Each number is 128 + 32 x the weight over its row's rms, rounded and kept within 0 to 255. Layers, rows and columns count from 0. Numbers have three digits each. The size before them is the row's rms in percent of the matrix's.

# layer 5 MLP gate, 1728x512, rms 0.0572, rows 270-288, columns 0-255
094:118161125202117080099109188132146125108104136164188120108114169064136073128112149151090141167111090116108086145055140100113128108141097093131121177105156168103128159145122151106136149174102148110194114120144169105134100104138142153160150174185060143069055162144189097137110078164142127143145139170110159155103137090190122099075133144176100130152058104127140128130150098154151146106106151178160144128113084128150124148138187116118179099152176118159136169123129162171155070153123083172157182110095104115115151159099071122150130109165176109145204169115120184079158208133156110115147131114138125164168126098158151207091122143048120117149193093143199129132095175121103162096168096137146118118150156132102126060111076144073145152130108157147120145114129140078148161075158098
097:111116123147121123066144100158151171083145116227102092102113120186129127151123078174090093138123156117121094123081112118136108161092121059140132087216182120147155162068163147124099147184145108105127165135145151085071061086133099173128096150111183124154135092120136161101163145120109155147141077184063174179102099132128083116142110142055124107111088127135095084142109128162140084070172132091154142156124139105169132187133255090138116108108087126170159110109173119097109187138169112112110112086087133136126111169113139138171108126147081099134129138136138165161165134108185120067139111096120064089159136114134137135123127159141110140174179129078085110094086194185145119143084097158112148117154158133120088086162122104146123119135129139115078198081135115110118151217106153
100:106175152144114126154119104054156081120114146165162146111158162160135114110149122117176098102156107184085149140099108141105176170079187092105143153115059160103116154158102151140134087127154145123135141097165117171153191205210145112105043195099141086204144087139091137163096135133147150109122191074112128193114163128153123135107137105059181170092140143081183104126138154131133157104139104058208135133117096076082156159141123113126117101166150168143131133153104110131132132082142113130183144113147148119128104122088138086097102167152144148186169161138114178173126104106144178090065130177153121097131160102163114170150173175123148151119076182127124168147139127146104140099121129089154136182148164109130133089156139090158110147127111197097114080136153176113097144147117169
100:215148114171060162187083136069131164107117132140104139120124133146108124120164155118121140134198140128096112091090104115165090155161077107129119140144097189099068141165136145127138127144138121152117124128163181106083175157158120107136153174162112122126113057112117158081136136147114126107067153098099089124108123125111084112185132123120127071133124102048110155141133095101115149143183113138125052132138053121113149096125083086139113132142200107136138123109163139102116089135175140110124159082089098074155123162113088162181120113082100132121151173096152165109121144129124197081137134120192096156114125103112102198092119138085139160115125146142132099126119122115129110165119083119107143088101156081113162035068155077164086155154111072147052134070116107100155133111141150
101:061142110146114155110166119169130164111124097130156100135100159094168173132166129146147114130064102121112149147122109165151109141173149111121100086209096116153150134068161143070132145077116140118144176100157135189077160105128147185121152186155141131140108146100145154166161111121102081186120106181139134168180191185142048090097098110063097135174126161159146134110115137128165130140214106136134120134211132164181175120185181133115116115068089164152122098104104118098080116162150156157128120089105123144150166061128107111117196144089103134170125164152121132199213165104150116044138133119054087105129117166115086186115092198140175151077113098113083128100178169133123077156156140155098093141120147094149154149134120108146140120122110119115108168107093126125122115143119083
103:109102158137093130101126141097093139138107091159124123129135118073038148115086165129157147211171062136169156162142127138153148142111152064150112074144167138109107135139131108132072111190169162043065175110107157106107120124136123142084126190121122147145192098140113123151132091177106132038157102141161083124171163173118078133089093124151072136192129169141114135139106124076130068079139121113122087152076110145095154158117127118139148119091179129154200121088160095126119137103149117123141166125111147142170095058150098138108059105147149143139173118145158080138118103141177167164124153113093130121140146132126092131167105133135135103182185121139086102126091214114103089192136107124165110098127105157169100126101122153161107119161145113126066093096161161085156161129159107
098:156117122114103130100164183123117127140117134115151091212086113110131182141136141110101155170044089158164124180144135123186116166125160132134155098096112120128166116205137094106133150156141150155122152134064149152124126156178078170128088145091131106144146153060169178127197124154108126147135110115108106117115138179130092123167090125104095126112123149125100133109085102114128118113124095066097091129129065162130083197075108155107086137186131159171141154108069102113195148152163101090148166071108149133130090122129098162123131172099166111180154162108177143140122115068115094097118158105093118080120128045103177174114041166163107116088115114150134098145064092162075146110089140131168130142129155107110152125126122110100122116100108146132126162075109098078129156124086131
102:103137142098115196147060122206069117130108038148129121145079220138098094069137119131090135151101084160186129136126084125117105089111127122116200118148094153150069129183147136128109093096119157161141189129146152110115157106159219121147124103153111067145125100164111169137168109098100113129108143084060135106135138190104158165140177118112130100171145151163195119141154156121192120062129112061086157122149112084088153170132116086146076168158155170116185189127127131167179128112114163111169166138121176159123096138107161149103144155107118140203126137129098114149174105120089135091119163139152119145120095141108077128136110128144125124142057141099136092148124167142128110148073133116136115153149193078150139102129073063084083105083089132158172145127122118095114092158099106
100:164087187111151119092127138135128133173046110131172110110147110097111100140043143129125120103138128106126117131126168128065143117133153165099124132142172145166096085087121162133117141122198104104043138119159125113119157104148113062122168108116110146066135134148147118127147109086131137204137106068123151110159172193150104156113139126109109118174144111111139100165128123123116149099116146125079044139084126133156147141136135132116097113163114126084084125111073126132082110126142136147189120108104148169153066162082174061185122101076109164113150128146149165114191086103157084103186136143147138128126165122141100148126132161104150191125071127140128114165185124165104154091167135119098091145148147068126132162101126149167174131170158088124068161122160090162112201163094070
099:162194130161157155097045169100128168171117068182144141090104155109106140159127166121151144172144109126100158127097113151059133085082106079113133126073098174132131155102130128179088108155196076166095166098148102134100123075111142129108148094198180096090127169104081167130112167126164111164101124107107151099106126092126132177144145144127123111163135147145116184181134064098120111095103097072187086175130031074081109166119106183187148130096074112160109170086122149178154085135158139094136089071099163167080150142120095146109062136144109136084126082195166127167143155107131169135120109102119139096127155137203043089094119086151083130125072147074124084141088137173124093170149104140138144137214109104090119146160147078100094145179150106139121097129114097138090140114129073
100:129176116086119148089119111179133123106112154109095122125138105145151159125127120192146132104092076137105125117056042130143100145123124145140135062094099118136153093089130137106215165167136117099096080105156163154168110200098071147128103182115131057149102120125132157120213109151153146119156160057084145141089058124122119090129115097094105120168170190183151112190052148153132078093151101141148118125137167141176139127186069066088136149147178141082110072104168149097109139141116110160114095173084180185179089155175109102103150220170131147153199133147137116121174087099114147078132134136156094170133137112074116081126167124127126106138132092099092139100137128124116140139078210144191168108094152082154170129193110092114145110104146150177089119140116130146118104128135082
100:096136157132082129172110100101119157112120148165077118192090117147135113076138108119121137092160118170127153135123104104085133124188200160096123093154120149157140127097164165139156129132165105161099171112101178162109135131106066153155101093145133146139073045100123103110159185087142152046128111111093129123152110143116093154192163095121152122146033167139152157136182154123141225148119059101154164134114149037092098144177099105134180139185130162108106124120140096082175187139182084157152137152128195111162144094136145102096145161123116123137240143156159127192192068195176158171135149166207120158102067155143147132108113110175158085096123126118126106141145138119105151130121131155200149119137159098132111127079100142096170145076127113092110115166144154123170162088176090
100:156124148108112154114095068137122141135144143129200174142132135093143124112129170144109114187146200157137148141131129091119102116137152115148120139058186112153131107102165106141186216120100100057120152110040204101134149091120166132103118075108156127202145186131174155123140140108188146163139103165082152105131124122122118109130158137158115167098086121140112041103092115137125159149155140074150066110160099130116156172081070146068161119119121169169151151119190142084137166180128098148081132121127110096095132140110106110116102167127150101084139121120051145153133152092147101078138147145162167113149140106141113140171149151085122156190136057124137124130146114106123117117142107141157144188162115136087177075146139118071152151100106128185127139125111106134102165111156103
100:208125144126133129166151155133145124127098123132076180128157117112118120116151122125162159189101112174158128136173140110119124158117118092081227128143117150063122165157126105098157086105117159090170118112159209137109114165087145159149103138057054160131179136087107145128166165103120091098170190124133170166086118134130135138142134060131124122070132150174156132078171135086165146085177109172094140154176088127080177158067111059169125076133136134138142158111112133112186118110115132102124163164147148138154114163142027148143124156109129092118164140120150191097161126145149053169101159102105165136176124093126153099090098157113122155127113128119163136169112149079141120154152114148164102140123136114092173082097170168133179129045116128098172089129131130108123088088206185
101:137118079121152145191206103146156098123129134112154205152167110062159157158112104093084091108137083107073051070101115068106127116153098101108105140131130136197134155078143187122115133116156118118105090122130069086173143148163166052157165122201106152136142105166193068120103136120101109178120166144201133180157124096143077138076141150137117119062030140138118119150132093133121179160107123107127155155192177127142153086151114073100114146125132103063166129081129131107091094160111099116125130101093131143107096084117119140131153101130146131149100087108121095110146164144124198160116174092117080157158108172123156140143128147133127078079171153127128141078114141136036100155082126127096113091168123096109116158060132185152164129112090142109124105123109088110120204125115120
099:144097154126164091175070153146160084107104112128066072164100200147071090072037118147150106121193157127156147124096096124117053168141136117105099121154105120110118101169098088106151171102164125101152094113111084096094137136129115139187116160141135131104124123182092141116183151135133123113094059169109095159162120124123120186086170098050107115133147163172089153105097098098092126139141059076110139127043099161083140108151134104116109145112166098125105139139184128087154166134110093198176120164144167188094109093118111149094125139079074136084142119104107110151101118143146104135102129186095121136113056139152137150173081140151142118105068180138175145178146135122123146141097145141223103086166141172130121106085094137100119084133158152118062135129116111136109175137131115
106:128135169157114107172108129181119131115120165151096130158114114147135051133136099168157186200110120133207173158203169087161070123167091134106089093089111163149166123167160150110173174197116136163157149084109145159142079116100159123167150113205098111137096127166117158131119127156123120107188176136106089081050168109121093155078145154142154114123077137139132125100093093175123169145076123132183116142106156098114138123090142152145152132098094131108118190105188155135103107157094184137136194167058084178108125139081151151154129108150143135129113065115115155120145140175158171194158121140112109144164194129148091149133116176211114110077114086173148127087140148127147128102093157120104174164134132160096108156090138100161167097098135096171084100171149064149135147136147097
101:130184118116179126169181138114115076113143115142101153133143116132083116089196125165154127079139111133123124097152181115103168133169106140115144122084150106101157102122180149059121111098093116144176092104182168099124132120184073126192144071085129137179096196104170148098087155101130168089137072103149107145118122118107184111148106161155138149174118055043139085151098156127144163108098138084143117128098092131125096163127085142128207127089077134135081115093122150129082157146132112124132086118132170082086164130109174102210125118173146132178151124141075164182117150155129068129157164101154110097139189081123138142140105119142133092066112133168120121104084153114158140096104151134120127076118143164156137140189131135112132178170078065169090145127121146161165151110151087
100:132101139136148071110171116165134133137141040098140126163111144040186152133079136091163133189108102144103106162157112145143099137163085106109127108125131141112160144165148069086052114157152146136098184125100114102095109081080132142127103187173104142147161096097145178081151150064092125075145119141124115105082106133186112122121110165101132181142089140109142110138130155153172079123116106170129091104205074130183142094103142117136127122142115157168127141093148076139155052160107112108089120090123147138145114113169092058120100137182128122091147096125124120122130103124113079082136184116052113115165095136160072237153146143134147215181116136107191098132136133129107145176110124115176114093090218128168168074100152055165122145135097131099170115084186223094133151135177131
# layer 5 MLP up, 1728x512, rms 0.0581, rows 270-287, columns 0-255
095:072101153150089090161071128091129130094153159105164170077066110158090148140109105166139104135109091101119152140091129106129178140100102111053113105117195168084121166176179037126163137148126110105150176116133121119139124087077141072198095144141147180152116156140173186152117096185109105131072106127118197107159135157139117158122132128120149162131173081140189110124101115175124099103152131142210119154147132084106125138128128127149134116145104124228129101145139086164156065123123166163142129092111125100164188129173141120171157154167104138176077071143150100145134103170101167102158137078117134123143173096146093134138144087177172143152110127113106155103078080079150075149221134174050119130110102105159117105140080104135148063177133114110077168197092066118072105085151074
097:112090160103100127105128159100150131081118128135140164110145118100084097167112151138098168112172123141092169143143133124130123177161113107139119140127150135232137104116148119153107085118095080137167148135079130142094177124124177114118102156171140172162150111066088151112078104120117083139120133192112148094136165181052184115133195138087109147093068161182093109167163132057113086103165104113157081162138127138133118090157140144147150149169106084132114174120117144092151103150099120160082092164136145146143072124186100152153115162116110069066179149165120149184134154117100188108154135099097127127142113116103183144182103114090117116157097138077103149151163127113181112119144092123109126070006123149091140148127155099112104091089098181142090167091083112129144121149112179
108:118153142112149065181108102070137075118123097200107149173137174156164106158192157126119055137126086074062161083186141140153107102126116168152143123094088123123115051138102110161107120121123154109160133114131132123161125112149069185134111116162152187134071155169147130138190173158186122145093154129135129169096149176143115105146108137093203118166130133125118118155141158189177149100194138110106113164168107158094127139095077188141055173127131158132162153132120103091145135069066127156121168151107107121087162114120111106103152150144152090222143144159124143132141081109123103118092081110129078128108188141151088202116153167141094127126173154122095148140159082163129165072128119114102120151116174172104119136073118132165087162109107174126128100174190185105113094092141131
102:087106156139122113127116124052205184112152199103137134128110143168170144108178120114150075141154150146157125135115115102131125107098147116103118088110137114158164159116174116092141171097080152140100107144107139097139115194092177117168096118123204054125124175114128144051182113157107139103121155112091125124144199170107154045067173097131146078162163173137105149126113118084193131172150098146184136136156156060116155110132148132126057119136173159205155074135108214143150102096125137087144155131145159092113097087139125122111135122161121132074112154125178049117103154123143109141119110107100174148175105131045116087135158081114107167118082102166080088133111082143144083121133185106110128171134129116104142101097090097167165132153093117025106132097103169088135109088125149
102:148128134114139104133125101047139143114137114172113131169170129127086164150158157129109147102077071071115149161129105183139170119159142169140162071099104124177073131120119110123137171082114129139122175132079139082139114110104162101117130154088162130125169091083082069112147142134153133156108154132089162136157170119120155131099147152125199168118103126124156164129094112160139111124131102167098092106182094152109121109135113100106173148113073129137168147127098120117157110137096155131136131167100073148087109102128144169120070137072083123109120081107077141113158191156095157141067155072149089177154176140068170167133176199078081126173146132065124100137182089126117151129109120099164168061142097127187116162131102195123139135165090142149123146178136138218145173078104176
098:103144127147146074106110141194131178098094108172117102141188074148120115105063102154146127138124139126165146090138173117122133124207105148174158151077137133125177159118165161153179159128097154120104167125122161072159160110168104168176132114178157153050056090072114135100128154120178119096120144156151088127119117120133058102092168150121101167159117118138082163097190079110091104166125111133166162136099143190117155102103179067146183118131148158128148144159108163146169167088126118151170148064126071220131119108172076116137119154115119113103162146111170141092140132110179168169047158141137111085153080187105149133105178161095131158056099047067099158115208134153099098077114143110106119089116148120160062104152143128123183104141117084164186084095148174189180120110119148
097:158161111129047122019145143124210184160181071113117145147141136141118122138128172099136152110089133053181120103165140149153164137088119117118118115088073098183122132169157110101090115099075095128185093134114084119078125152122173156129171076110124139115109207183134113127119127108119149145136150146154126103172178069080137095161144126160214111142149122130160088069083150141167112152114166114148132167145086146180083099125084122121127132153187053091154161153172140109121114122085068120176146144111086129130159131103090118152092121211125119127143166183110167113125121169169128167090192165154192152163081187125107129136134152086129161094127152134115114108125116120114116098109139139147151134098116162159124169139098098138104194065136117202184109133194136102191125089052155
101:098085138121112094057186041038135128080147125119163130123145086121131156128092140175125174092137088131094112095159120144076100139110168138171171164083120135119135097137139156157184068111141152151052171124173132117124178118097139129137136102128125188168147113163148129123155169159141196194124143093137191181142125088091152159146131092126147121101196195082067138133132153150088158162176086181188119142114142134138156106102127069134179109105206145108119150098156170128132118117109098118180096092171165154136088196112051157108157143129166091131122122092114097124129156153155122138118114182107144024201079119124148115197108159095116115067159143144113133159109105122118111152208134140174124082164159074108133174143107116142101087163141105158123093146168076174198118155139082
099:163141058160127175074096114162165153124105089138166145115149159090137179108121113129092140108086144150121112112156179085114127157144174108178155156144090190118132137175182107116157131016114138110164176145136144166116088084103104160105140117140141097122110188112115121122132112122131145115099088049145168157150124115161118114103055199112120177130195195101060122114160160046097125144186101125081134119109074090142100075140190108141092125178150110130127143117143129124135111136162125103150158109114160135105112108149116103163142124161177149146186131115146106080159172146045087133100135121132175133118122154096055165101118159159173179182132161075111127092101177106128118146094124072087127184048150136114135127154083126100108154119084176087067064147109149171174142173133176
100:156114137126101080144158110152094102104117158136139211112098112111134090162135059158104131151135042105087133078157161127155098124125059128072111107097146200153107202137133106140151174091072184110104101129129142128152149138097171193083114138093066172165150114064183144123096144129143179179177115071156178183168143102172115167122133129142097052108108075150152130168182136103097120096157130089133183161126129177151079109143135092128163082175061139085105136097144112144100131198145128052123136175124091137145078109112133129107091140137154142143149184112139161111103152139140150137073153161136102132167096169155147156137113163184189141060114163188147126132155130133107121138133162156160164161111186148110172126147108163140085129153112124143131155122154137113177108104070110
102:130142130086098119181187135124135098181155117104112136105143124133188104165168151113145087075111157012120145123118062104107162119090147131080143129104100131116124107183090125143070133118114179144089111136176084062170177098102170148152104146055085116182131095157148145090108143141137199045159040131128090113142152169112103152160132123102089124103138094066156157126107198127084130125126153163106143088105137110158126114113113157128114074188131113145189140137111115181118126166109137114142127093091108081088159104118096131162115123128087165120104091119132136178118168086150090075110125144123146076091106161094107129124176118111127092165107139085092165145108115187098127153129168109084142064126189075159137170179126121128105103107128101158054104157166130128104086110142160
094:161126109132143121099148099145153129104096121132148120167113201177094132053069145136170121080133120081119114090108128097082169123103124119071153188098152086108118105122087082080173159104108120146193157119101097151140158031188131100150132081148167165125138178125131149120080131156132153129156155140162090119144120137103137114114101119072079109134137089099114145166114101154177143074194091096096127194138128111166159119142081105092078160107121166099188107114121115120076164126099153117146077100091136182087158127145121130089181120113085121041144136153158067133116131145106132107103151130101204064148100134123153076177067156085036177138145172163198128179078141159153142122147138087158123136160090119181144058094057155078078136119095137097107042115074150131085106119108120
099:076121085109139096127112118144128110139141135148114224124218131131086133177110061149106087155172111111025114145109087188165080129158163132158130175136102117151117186102140168091134106139130183134168126111129138132137084089189102103118127129168112156125147055184100130098145122071128148105064154126110077130151087141074109152116084138176138066110133146085114168105093118100110090127077176122149121151155102152135090158133147124137159181100098079159148119141022133181095137151104102168099105156119133168167079093100169156123099163187129128138153156128113149117098180123196164200101191144096180103087144058147116122113138162125071120148093129150141140132171165178168106122072110150100109134089086116092115132100083145100072142107141162081130097162173128137136137154100177
099:198182076068152125102130071096091136170142116138075129159157153138120108165106150144146074152177098170146128146110149127095188175111137148098125116127135116132135199121147175158138090118152123111140051134079142117126094101156134112154117113100211172118146110130087093083116089184122151107084165137162185140144132156113104127145209128165129146127107092138156095174127125118162164115113155128156186107111078141136116143081125109099132173183086133112093145123131159079155021150083166133137144117122180167185119134142079151133090150124112162142182107140149103118140148104131153109150147141120140109187116100153122122144102087171097152063102137126162113194105135179174098169088165120169127127183100090085121056125153136106132066144136109092118177101162136167060171100109090
090:122117103110153136109176207159192156134105110115125120145118126117133126069134096129143176086152115134144086103156096107116210220130124100086123173151126089171139143133142195120090085093147161149116170128152073105134103081161171116177163134139102122131128152212176121157141130129133183125177139140077113075159124115132076175144185162063128132091078122108176116158214136125099104104177134089107102111165186098117170106150148079067157082093099145079147156154085097139107175125132152137098136152096081180113142109106083167122147126089121143100115113128160138132145166125150134071160173079161123157079111145104207166183137177147199100122111103126105151106143138000094133182086104139105065093089110149187141103113049127125201107112114051154146172128088113128134160115082205
097:169093109128178118120147122143169146145131148131166127122132142105143111102127106193130099129163141117049141135141143127107152131218155111192131056152085150115164107173126134143153138132145236078174153130136122125162106170139106081098080166140181162071168174160130133180111143139105115154141136162095115170049133099134132144177125090085154126074092195139189073178117169072155084108085093194163070104137103163106135155121134136111142090101103121161131159086165101127144114171095099180084120125132107126127104135075151124141140141152086132146086093114149175104142161098157158172170137122119146136115089168148138154142093085153139154152120122123145123130107164073181152144136173170140097133123121169141157144105145147100126179152114131111102160101129163181226218116131114
103:167128172121146122105138075107167169183164116182139104089072124153127093086130156118140175140134098142086139100122155187107113157126146115125100105150126107134095106143147121067089080140104156131198189132145114133059203070112194111119149095135048123078108161137099121122111160172124204119106134111165175156156148182057097111105068136165104095120129079096162168171103084186101090165145223113142141122151108133085047150083085110099141140092108141136133106170084140133125086120150098131134163114115105102123139101057096104101184093074225133118172087090106085100063091148169081120049091100200179090145135088137150121151125111119100136154150133082147084167135079124132084147116061137175143114138198098072154117135144133123089100163092199133141124126101114152102155050123068
102:141139134139149115135165166143128170186070178142115126112172174151112098149118160103075086092146216077127097176083078078160140083144129109190186084134136123098093086136095131104153098040115120165116117118130112060111137117080170103118155157177120068130159118139147077121151134117126128136100141133179127129165149129154112157107090110155089185186057111113147199160171097138159194117122125139169131121122109103112144150163112100138123171196094157163136080148102118097116165156101111182115162117139104145142143129158152053131146059119111144093120184150135102194130109137117099084160120184142116107133090137140121138086113142148117111139130142128115141082139063172106108172145144139115067156148096119159087116144187122126127109123107148175089093107148049115172096107124111
# layer 5 MLP down (transposed), 1728x512, rms 0.0571, rows 270-287, columns 0-255
096:122118139134173131068163072103117108138135159162112145165166109032170128116179166103125132112079178157097165155147135180135146129146172089150169163179066103127171102121125143148126121166151138144096116058118097140093207146103103173111123121102148115134111131135103203132113107158133092099151134119075094150069111137140120136089161176122160140105060140154136100118063163140178146152093119161165182191144166164184204089115095123132141167125167134095117138090133115126156142140139001121092116141079105116121125161120086082128137116122163147091124127148077118124181129104113151097143084138107118172132127116101178145122071177150111120185144139111136135078158140094109100141119058110183154100148156144105168111090153139122097167097178149136149103163141114117165152146112108
097:138079125182110135102153168146090124127158070079109188157131139148127136123108123153129136137111082150086136151159110098119126103183146140140143176149153152124135098100148186092124150111154195211082105036128119184163110148143153161119141080091077123106124140140115133092135128147123207139073123117158097122065142150142136120085109116174129131145109149160160146168139130134156120149116084160115115087105145108093112116143095174106117141110106220078188145182125152109128160114117103098148119109119118164165171083166175151110124147099128139080142164131113176116190139113110133087146166163105164140083168115114127148147114195098058102097043148147133138191107125129166119155113120090089084106122118080188091110135106123190133110139101109096123076119104115114063139103100159
109:132181065136134147171178100088091107126060156138142125108084184179125100099147126126144138094124133090083146111183115086116108147139175108169123111121087141156136100198122143144116134146161142164139084076153135089169122149167134144161173090145160162195090119191102085087109164124142108112089072113143165185089142117167194081153104193132109172162170117132166114121124122093102121135132092066168113159169117153144164145109119174130083101108112140172186186143142132040147064084094092161097192134154099087138193126130119122128068140146118144197042129149091062144173159085138117191102114176111138082138132167133121092135085151126083102142066124061116141079124112125183135171114091080076091143107091119190052114189147087141146174132127149145148142114153196089157104159158152
101:123126193149171109060196121080154144127155148104080107140088137110099121112152075196145124095160171168153131133145107145123121082116145154118139207089172106157096160101134130109170105131120079100151126238185103136186104124125105179140135102126199211103138148140148158132157121153155130127172095151104086101144146125152089110104076122115113091079147167161092104143123165062122164139122097142141085076146145154130049155153074157144167123127106080084085103122091157122127107123080087145055169165133121123126203149103155171069101111152109104137120108135126141134091149141128114208097167131117129129072108089099083148099170176112121140098145163127115142120070142189118093078115107078131198138126122159136138107149116142135153162099117139124165159110091116143101195130097160
102:149148153132092115142150105102114144104152109150155152112165145212076066109118153141140141139139152119188146155137209114130080124160081104167113134095128128129079112122108099129129181214053076159128138228105159155150119172217147134137112135139156163106158125117147168119134164068156102136090128131099161101106100144164134094157104128079114112081159091151118126108087167163130127152142113136125119129111104093124143112113114132239178128162121086102157143146156067116139161156107103122095108134192130050123092191072155175165138139127062128210115154140073114134131128147100139068139120168168162171144132126143131134129129123072115091162068110113151126150110160154094152116106078110123153079186116146150145123108136108064101113077159144135134089190121123148141149149146071
098:148133180124093103151147125136141138137123129132173119126113238113126137113151203150169145062161120120110125141135144097084077094145124156096129098143143188144120191120148165145139148148157121112113120145176111092121187147120135133114092159114132130120097144147108147130144153121087103123180135108166131090109178209120156131117109137115128081121112177111201163124120139120122143110173165151105132191079123121126156132123158113067087108108117069102125107086126102114152102130110156122159069110162139155156112177107132123122093116103122160140129084085121160120128154135114091154145104145175092118141174140156116083134069165176086098147129140151104144121067135085184160120129167138157123149140143025122175136150106126118095180117131155133118123143162179186106168132043126
097:119152116162100082133140140141110137136133139140114167141130206153164135132099143163156095109159191147135087098125111151135154146040082119146092116094129136118111134087084118157132155127087170152091074164158169125109073082141122096157184108175115143176136118133156092135111124150148164100133138167080140168083110157123167147149133104129130128201092079181097096176160140190111072152144146185121108117113129162159124145144163128106112120086080109052157095152131129086132163099130201143164098147061142113112129140184130158089082154124150135138076136125135095152176109153160155152115108110115116167122126091131177089105124111196082152162102117161117163062144164127163170087143112152114123146142113131128094155174129169150144096154162101162174139159115140094089180109124158
101:125152128142132168141083103082115114097108120142108093088097131093146097128128058159159101121138144114112139198166078097092098095123187173213128093149136115116110161152132187117120099159055099160069093165153099132146138138093072112114121125124147107104098121090156096180199118127115148081144080157177106126156113127132142132094124072113118143159151095083161104099120086147083093083144165139133143127120139135153148119084129176162120182087117079160078169111130158084098101120189174122088157085143141148126107165104182113100135116178128143158100088095102096062135161070100108110164196144114124130145130116159196071144168189122189086112128156105096125119075109088126123070145125108132121131146153118124114123085137163104107125089110119149133125123150137100173137131069078
100:150144111092098167170124099145101101146144176146139171092094151173139131139055121190128112150157121126128166140107062120128102120069153097107072104086180135098083122142096164159044147148178098078093166126109145141131206112144146115182127159087095137142066099094085103135130101190137084136204131135106122154104140091126197126103112121129112176169152092086136110184165164165082132090147092089118139108110132129163152083104085106151163153141105067112100063140110131122108168131103101160175101139147094161115120163160060114097112125155128138165129139162119110138142121112116087077145125158138083120163193096125119147109161138131149104130132152142179105157108128164126105114152063144144161125085090117117157092122093159155180080142138140141077172124125112167056124133104108
100:150216151154185123087093181115082155154077065134158092112108142130073115114171101109151103195092147159144160131148111096087094132169124130065106086142113129174081145136084147174063130118103136114091140047115138142083129141175118190156115086154079113124187161136085155147171167108097195114186083096048137160134130131153104133187172068134113100111117123216110147137107084129123136172086206096139163170109097131113140096089139194175105099194103140164104118112160153148133114126137138125071109140117107102112140168155101132099058133171139110096210135130069160183144120132147126120156118183152132119181157158108085106161135108103091166133061108091138082142093157131186134113137175122128116107166131097103162132141096109103089167140091131142110123029158112136115139106079121
102:133121118146124089113174155132160078145136023173131138151157131181169104128180088161146105160114142146097131111114118109114113161161161097129116144192093150060125166206127084110164096073150116122182171116116131093112153129118141084136143090114154193151156105095126140124130210156118086079078106152186168129108145141105164106119113149107097156153087145071092098105133155057104152209125124145106121141073082134130172119138127168177172092131100148154151164159149156130126149130106177107141083093132078127145081155154131155111129070093153178112114119151140126160083146145155114102140079126091146062075124151153122164092149124141127148114192147139168086156080141134127148097145095146061176133177189132132159204136178113152091102104151105079063100118134132092135224121085118
097:149144107083091130141129068066118154114163099074163145091147152112143152113134176150185087182100174156049109168122114165117046146217130103093086147103095128167123069092109092143127175148115119143098142080148104085131119188037156156121104141092105095119149151142150164129156119075111104110118138159090120146119096099134174152156127167105094155115100203149116123173136096158144181103074119166105104170163127163141132132143094104183124153181127083151145106138135127135149101174170034166113165134137181136133076148083093172179166107169125122174147125160121147137098120163125152071145163121119133146125112153081148123060103147129132110149101127155129138063152144114139107104141074112134083132161125162123164161155092099125139118123095109096190144157088175098157174120113080
099:086168098076139123109109149182171172108134152099128138155133122121101147079066119104078081133087163158135058142117145066078091136109174169120179112123160102160123106119155164140179141129037138150123151073117167135175165091150107083080162074092127151137176119157135095089102114077108154089085126100133076109159073182182185127163138168169170130110109092130072089099126093131140156092140126102172075188100168054156109143145153134156140127129169050120082104153167158157198165134119110157079132090091190130119173114105178115156148147145116100156160140077127114071166110131099124140110148148166146089101114145071136150075069120186095116125167194178158186085102118126177176138108171164082070135135131117126143126106075097173101133099109159145099139116118116119143122160139174
098:110081118119102111192185107141127137168133117112116140109090125083109149083114144142156210126162112135148127127161140147171155107164151107134095176114176103144101153103112128117144140157159134116090141234115115068119109166108117161086099070118126104113124138170123181162143121141156151154178185152107126116160165091116101080163053151132098131136089154146130113096109174135135148106096112149138154106075088109097091124094093077076167140155125096186133155162047116139094057171153070101133131139124122127126176054177117142128120088109098115125120170127129146095110086080123161067255138183127110104123081141154145115152144166152161154148070130052146143125116146077095088091118154099138117087081149097128134085100098167182092140069059130164146151190114098094185164059159072
087:121127107149111153116063105107101163091141128119168143111096098153147135131150154129151108172080130126136202133115157132138079052142140177172152088088145129123162122151151102127111161179116127117132141213141129122103135161146080158130118120091150177102118160086135190136109154148185134136084092124124108169138110165110255155156098106141110154199213128156100161106083138162113140118122107189161143183058002145130123166107147163201096161131143128157075146077168139131175093103129092117133131101182123115100130166124187126128127133121158124130146159097112136115058102139064104125148083109141075094144140142185071094130139147172063108145102140125099091164127096207191168097146136095168145123116103147124144156157162099115110148138132152150119098105130176199140094134097062
098:146113158096159095147115134101120125105057155116116115149118110036141130138152111109100179143077109158115148110148151064117128168092121113061151114171079123173117118099103217148132095077120113154139131111165082061158207157119107164147168101167139064075124070112090149076153109110144143146066169166120111133148121158153143153097146064174133147146129088113184139141141160154063097121145151121165072126159081085152136150171187085109132096224102095128066132107101073144125186099142147169177119164153122066083163135174132125097177107094114093158120137154127068150131112159118115101184089109070095164119134065148108183168146157133129154128122101070074160130113155154095138108084144176145110170133164195130135140107138162150065163102171087095132122126143086099090128118141105
105:118157119100086158181086135151119157164100094122130153128118142118124106134141120200174157110102160139162149059110146078131181164106116157114128123087123150053086170134088170105147143085170101101085106078125149118114066092143162209058146160161151102118095113115098130118041112208122103167097095118123135080108120139113074144115125100092172085106126097182107060108127195165149182113192112153114151163158091110096166132161066160068140108145093188148116098134176080109101160133102122179091177113156124122125153077100091109133093098122113147131113164111047136114152121135087117142067107174035112084110170137146147145126056188122163157141125145144132109099100138143099085183172151101150140104093122125117147106132088144175118080107058092160131136101197150077120143134162121
101:085116108130121116084048124141133124105103108145176076090098168153183128163155182104097143125101088132090120147139124150117046141177094142054085175120140127115112147143074111188132160158107132123100167177115066149170154106063200144053115130139117140111078062153188107142176154143169160158153113158112159069124161171066107139110077133115179116087178144080160098180070133115112135138106093170088122117143111178139074082120147148109166142198189150123112108130107098104106125103137155090157149165130101101139175164196116170152140165142146113137117119156113168204102069152108088117099132117084065149136148122105154103129178101149160129080125128165136109131130127130138091129141080090147093183087160096107143151168125108162121061121099125102124158197097081201138155126157124